Weights of a small transformer language model: shifted keys, gated attention.
Each number is 500 + 40 x the weight over the matrix's rms, rounded and kept within 0 to 999. Layers, rows and columns count from 0. Numbers have three digits each.

# v: layer 7 attention value, 256x256, rms 0.0758, rows 153-177, columns 0-127
# o: layer 7 attention output (transposed), 256x256, rms 0.0799, rows 153-176, columns 0-127
v153:466545433447461469503433551505475531521526560522450505515479457571508484434543520558521532421518480479505453494489552498652441495512500536505443388464405488503483601484534554465490480573450594541557454469487525467489538517481565454462456482447469517454454503507553505523531470544524579524443509516463450504575538471501483452459476504452493451537519456477473480456481503566510573510470
o153:439513465536483468551435503544472552515489585530457549512513458538452499394520539587460481457549475486491489479525504491565436472556520533472479368484397536542537557514508532498482466564479559484529480521496517456459588417485523494424503493511518542457474512506567526526538434554492554551455520540514533589487571494533469446511522519494504476539555474481453497487440463532525516493504
v154:507473525478490438496442536428445441536497561606576522433469490554475585502461443512507425513540567563538501430469498504537461609450489531512604490508527592480500486436478548474531504438513477566488446511511590453501567532567467491466426544593540551499442503475537431537500539508496432537475467500546463503527525467557510455413502451535502514509526481491409517555484487348477501494584
o154:492493502507491471497480488442494433572517565558554476408504495552480525498484484532491487517552528556541497467459496501513498610506449521540547498519497547475478553460492477456528566459517514520446492463532495510541571517523468541496461550562526565492418481470459439470465503414534451549457538489536418526501507477535525439533490426496491530543482476521447486528478493389481479580552
v155:444516490553498523468509467563429510474530422540552521506504538519487490552448508435546536550534453519524568476513515460565481480503520544510515516469556510541404525565497469476541494410486541529462540457498515507537549447485437446444403495513452525562535531467512534491512471499568536475479481481454546465509461481532477527458474494553525518481522530506485585510475444490422447535503
o155:464555510538495426501515473505452467469516480573545540563509537549502530543426538425550518478534456517530528443554469496581461477482501555533467537487504507541455500561476477530527480410587512527454538450513499487542511491488488432453457451521449499555516506452531493456535514552552499526533476431483530443484415518530462547477467490504529500457462495489555537547520445482504447561514
v156:573490520465441476453526486490499514504518566550494530469425559421526464471493534497516520527586386544497515509499464457490537482515553540504426462544492505561520511506454562493425564484512508556435476510428475385449503556535452514516518541416461511511531466530491524562491597496481492464551455482467517517518539487462497456508441533502537458584455563476400439494469414546498501471527
o156:606483513424469468466475478467451524498509518500526579523475532476523464518493583503487448509543408553489578454540467502558533482550553540499461480490510514627508514533478553551477522503485459538448430501462501485461565513550450560527579549497475433492470494471469508493450577428453491461514487520420427519529541510399553453527504514499611479535472544483426465449460399527529491562503
v157:521520524507467625500459509485513524450503476424531455464535462456521505629553536552456446545522484597544507535490444471482524494535535542499494476572439433436506459406522546446509459495528500445454488547525430489429545477478463569421461561563573447533505510511592521462549415521556573545447455563470538504499452551472492427502403470534498542505505500554453430439519522508582486441532
o157:548557508508456557522440538537524589486528481410553464465521463433459466605525514534447402514502533545539504526492471472582572465553543530499494492535497418437511481470477532488474484509567521469481458545518421465446535501516502600432503525587499426449461511491581559469533437559506537571511451559479456491452454501514485469541497455514536555496565478554505407535522516477559455482528
v158:497485560482517557416551399523454514546498553496483532533385424406473488540432527543509471506501502461446539521533538612444528437417526515426413450539459462508490573566499435554486525473517432474500420493514530464451528537511489480503434485496522504571480489509482459477517478544455502516511538488502557418529524519553488462508496447510491603454457544541428537396511511537470425533507
o158:510521530558533516363531430513479529510467526584541548507455509430449451508486473566493495441490528465442486486501483556501451468474540507417442437553531452534439496565439487535495480459513487513514479549518488488438508525526456526495444503550480501537498482481468491490494522528488466513504532517494519386499455491517523475527526503466436583452552538549451515424541529561469454521547
v159:465523558504454418548513493463477474408506461520515478591464461489529522471517535546556464536414520467419613518595513469398457470517547528471517477431543528486517513513516536507445488464517507512540507436528605558448476513498538531449472619530594555409456526555491542535466509495497586560529549478519530428558450506488463557400572521514472524499482513520410544559472520526514505475483
o159:524531556507411421574526515487531523409542459491532481530394441545534534414484516537498461522483561443432593553553500451412490466447553520482528490430552505540452478520484540484442526471503470494531526417542557517441497552491536499482447607525524563434502455526483562483482548452475560513559448446512519510525465484503534494448512527486466528501512525506445521524505481496472540538462
v160:546540462491459499459520468479488470511494562436524477559524502503500545568511418495503451506480508462532523428480446454476486473540513530510506477501497531464421463484466494534484505498554523608456451500537477493490517486591485480462516506496497525390542514525557480505504502472493537524518516473560408564482439463517518439422582492452523471462559510502485534443491503548476593476581
o160:517502484560469495493515444471509480503503518428491501554524511493489571561492443487547489455494486512537539451449430450507483477540466513482518464467509564486458517505451472500490472475580431542437387529510538474492526512528536454497492507442494544380572508505517467512534522476455590511483508495559434553464449482513503472450566535487548465503463486452466520536559513538505596484589
v161:498470528407470542582435500564433485521518462508422544508509563507529459572497563530442479554469519456482490440473460450518496477489461560501493538499543569473499553496420468455433457548531522561514556530485434516528514496486502491527563436495454503542521417540515497520507545513466570592538555484479474468466531531529550506414463478520513547476513497518515417505490471489518529454428
o161:536504563460504503567453440511492581524463503466504532543495581523592457563494496575464501556456503460472543491501408489529510448444459559510478445526506538484495515500443486419503461492527509526522522511522440527504549456500493531565526398414513508538516475568471484539499509527496526531573569472454489426501517487516523483482480493529519492483526493517481433549522480488496518399492
v162:491511537545480515559515481471504479560501601510512586566446544611477458489528443440472427516475494539535531500555401558492531480510500545544505509557504479510498487466492439499443527468471492432528483479457512438470516412411450502453412473450495446551523436495527444447524555513476531538514538529496538524474516479505498432515483483551526494510540536552551508477536506462483508447530
o162:569519549539557487524559492492500471609481584479518513546446509624480488500547523466456429515458472486564449536488500554508486473521507508452451524530531504474468477506465441560514495410525502439509481491467504480438517492450391472409454509518465466534472508451538486468450596503558510510511537512553507421476497500448509417507505487524554492507516550497580484509563486517446498466440
v163:575528485520419487529443561569500517474562416466532478443535484405424580522517492442493549483540563465429494445519525534481527460430457530560414472480442542551510495544471485513525511419510410445494534531533440454565541518433463507443542440485487574477544514541527491495471534510508400469489569503575516490501460465492517466512495587518484505474509521532466530501478513413472472477537
o163:523487485456468463604502564562511505465553438563543516388475528402434508504508485495420516461583576517468501476437444599505563470456439511556484465438488532516485475473544494563440464471535452528506528499550437459558535461520501528456523405493422603468554522443462492453464526448479455457478547575637554492528448446547534477478493612517486521409514521522502516528499502435484512483560
v164:473510512489486531499419528527468514568424493517494452523526484480489529461556548441506485445580448480567437526499560481504450417500519444466564511448524549530482462442553540586453474488548551525483557484433458587518578487499470527499438411520493484501468548581539551431472440511482528492507473514532495489523493501441531512527588512478451512577537465549540522379508482465506531479525
o164:439546497461533557556440448545491515535489541568485436524506460452487536468534506464417489471587451500576454531513523427553393376551460439507490523504481570535440461452543563570416483504564510493501532464498540580483495549550480550532477377459499489467524461559504564467481502512472541494565440468522484507516501477464494507490505507504384581583507521524507530470502491409494538413565
v165:471505460571488512437479465518488503475520445490523481494551410456429507505497481507511573478445585484548505623520529557646507520478496420528500561446456447507520519544515558536541506537515484515494524473444554503452529553458458484542509532482501554468454475473523500459514528514507508362477538459470552483508521496510546475521512526559543563456516545443486532471576543490338560456552
o165:491493464596499454493486438505457520482403471516538466476552503449458491460490470503555523451380519506549516593509464576517496454513538443492520539403461514474430512515494563528488511528520537516522495520490547458434483481519442491543536515491520528488424450515465455471482492493520473405410544492513543557481572545493565492491499472600561522425541475524486512478547523521417545488576
v166:448507472577541503426510503463528456539482462475479500555511434504444454499460456561469526488447464493525474408521477452398528450532490545551415537574507485411523492477546507510597532536472494560433527402445585530532498463440510519526434495531520420493503480491529573426457539537454439566474529524538524496510483451581417513557528504490540586529493493509453524441471446531536541495533
o166:542501483577559480481445442470479454526523429538432471510497419513469446530469441549474552540412466480515512479494472410409500422517450544514447614543459447477465429473519486457539535554468467525455493435451537519505528489482543492552501489511477490510525472514520518500475568584533470563531483551526579528496468455566466512486502517457502564500520523482384549503541413489555517493486
v167:458599444463530452494501455501449597481536547530499480569485533455497453438558506584529524475496533482492554441549483573498482505451480509471534524528458514412456510467436520428497499475515433476576546521446475489463451544494454534477523501449456505487511561465581440475489528507508409549504507552465538439539463525462484450573473555586487465477431569494538527441549520491516553519532
o167:510570449505515471488510484510532543456546472479464519538485508479512434483488551568524474496497536525599549467445476555503483516444460455390536492564505429412504464474446528436523473452467495505556591555441477439504447575520494496491504538478464486515486517504526486523475491469547541504483458518461532471563474495482557449518509537608474490464500592465531569425536503529496582568558
v168:464512506465512397536513525538471505478512459481487510526460461446443483528508514528540500458499512561492494511570552543519463465507574429541539524436510502408504456519529514475527500489538527524525413474478475398492483498418502446491499557464532488486537497421458505457541548501512497541359557466496454484456534512555442464440498556548486456492532520507505524542454479531497573553540
o168:498543474469500444515544528478496521550465443448486516505481510523453440520578505579513518506544532500497486504586505546531461501489554463502509513403515510439516414531503515450528514526520517568452555471481466468502519488535505445431491587461501472513498479476514503474514490546483508539489524448494442508548526523522442468540483494539443475502566501510503531533462493544545520498520
v169:462470543479513394525542481536519466478467422434463418518531456521457508503601480392477522456459548454506476563506390515472509595508524539500631522441473499535468502503496476499536418580508466521493547487489515445530523495486496515522384561481508483533547547455487555443531542499543447537446509467434428553486488462469474408501493553473487474595502478450540522485543525521506430557577
o169:473562561437539382576549443523537466544520504476542464526510497500517488482561467447517591491436521479504555559431434461478491598517513492540578578447490461524508507504562526474531469535514453518468511490549515483555456468509528518506421592436542488560535564482486561471521550460524448521484485511462467509438478511474504410473489500492510528501489437478490545480504501496490535555544
v170:502492473444549431494493517424520486468494526533499460444520543583438425538481472564420493488466424417520479498517525473489452487522422486494435477493487535511491485503446416539446460463540480545450554453504494482482543513457454496469472538437525590518500588506513502478548519511525516539409459499524441476460582512439488472544492513549501558555566477564566539547473494446522478456501
o170:445504458467515483482487534494493549482461503543650521458496538571403421455471436584471497470466449467504497484518533479510462532496503448533439485497477533529526467501474461537488437437519521585490501487472484472400544485506496524518529468498539582511505554485458464454542516551509498545460406540533464460453491493434532532504525525498505591505574526556535525543492523447560461529494
v171:413521478457582483464540507497489463497492537515540479543480512512564463468524481404548504444476566497475497508435518478360527521467448498464485464545570508522532531464474510508431526533522458421459518478474490459510556443500482491494525488489538495521461531507506538511500461481538613445480434507448513491487486529452472471543463595536385450463584497534559509393475570503491500554552
o171:468560537448566451441493544550592410492528637513564444589514457476557529563507496460509512509491554518511481508469528485405530552520438499474440496515527499534547531478480493503435457542545497458479478458469478431473455500481475386456463523498485466496464501533501579560521479525481606461521429500478577489470520495483507524553446494573470533482547526515533489452488500473489556544501
v172:610493483506548433508448508548510574494521542529463449547508555546497486470531494468551478563503522586448473547454502543460502490523508472512559531584506435483375487513518482533596494525532503482469481583508549533585470477484500476408497492441485558487466497462484474500572467500528539561442521457521555432428481484511521507488490546428454467535529547561518489432559533481574512474491
o172:577513457530514486437474475578553568434521586560474474545501475598443540528538544437499504581522524567443478527584499549416456546411512523525539521546526398499477460512514480455612483519560512480446436517489556549547544473484491490443476538444437514533496477530522478458612543514573567518484452482558509431461526500498563566469535506500500535496509512476515558435592460518556525422503
v173:507468457480590474513540538536525404548510493551556513540523537485525501530578564438467582509500493454449519509536421485535571478573465460494527470482536563585546527485622585489496546557489549469467512501530500476484529522447414484483563551513529425488438461533509422498441441510504389410465520450468537507483514449474485558449486435511460442521567527542462451465521459486529543523532
o173:496481497461485552482488537514446427594573475552536541590520473452510500560586572462476554511570491492457519508551447508493615506511495502497484463523501518550529467495565547483564570622518513479472455489541505493466459479429408466513499525503533465478434442483535437478485463535469438436449496471482530594499499459466539549404417437553485492485584494527489494472517455459508532528540
v174:571504426489556463486483483490477473464546506510520475491491390511516465502499528452501573521562490502443542537462470483505510471420450499511523538500447621443561478510508556528586493539423476546427502569472432499485516455512549466530456512490577436480522491440553451508501540458505552571383508538455456493562489449531508509504492472504522536413457467487525495436490483496510522460468
o174:559499399551520499503446445501491424501525511539496487485516421509521518505517520483480535530533516477433524478485492480633466505467485470469425500471479635434541473507446550506601500543428534522459494595417455468515489490435517516535455513450610432422521534469470488461473529481487555578370502553463510473537494487540497553502499531550500567435498506466495470477505477478465555547484
v175:432471486528514550518423498600454522508532497488519438522497495474469540509572498503488573511475564511401506529534474453480529485473480477535481514488487582472517487495519483492493577464504491552442523487504485585483477495517569494454468489416509520535469471507471502553498429473494589480577525513496500504490574481436463439489564460488539453498485485597535393545437549539502479528541
o175:449547527526553524515456464581425576501543517452485492609455494470439525557480523516510534501495549518473534510477522463479517539497492514425482501484489537408519437522502454486531558507500504573468523472542555563436463449468545497460497466398487583430412466499498519543448492428457516482557533453556513518466546549429427483480541455522601435538499487510613435533511531513485525534519
v176:421446487476469502492499476528522413557428536515532497456578550621496478471420400447538479441471619468480553469487471481481499470540531459586471514509463550443542537549437592464437441494458473521518452549578420462543466529477534525469503444494478530434467461506537465447574532497497513469442567511412536473502544522506466519489414477521483540536466569410488514450516464534471479487498
o176:471520498488494513532500475581455377543448528492519497441565533573503516468411409489514492435503535485511575492471489444469530470570594432510490513530509496479531453548437552511457458574471494510465524535511483402577476558521490537448438507544449553448491490499578479457602509426505521472453561525478504501475581495458475532549427498506513527491479503412562482483509476568478464461467
v177:411514469535530548501426511433517536450514524431337510505574536476506517439507498523501537541562513452511478424493511492505537519469525515491428483475494515549522511553542452508503565477545529578489451496462559560471533513498456440482487470536552472548420490508533486435557568504528546416416492492505480543438537515524505467510490395475532432485516501559476485531510545542463555480492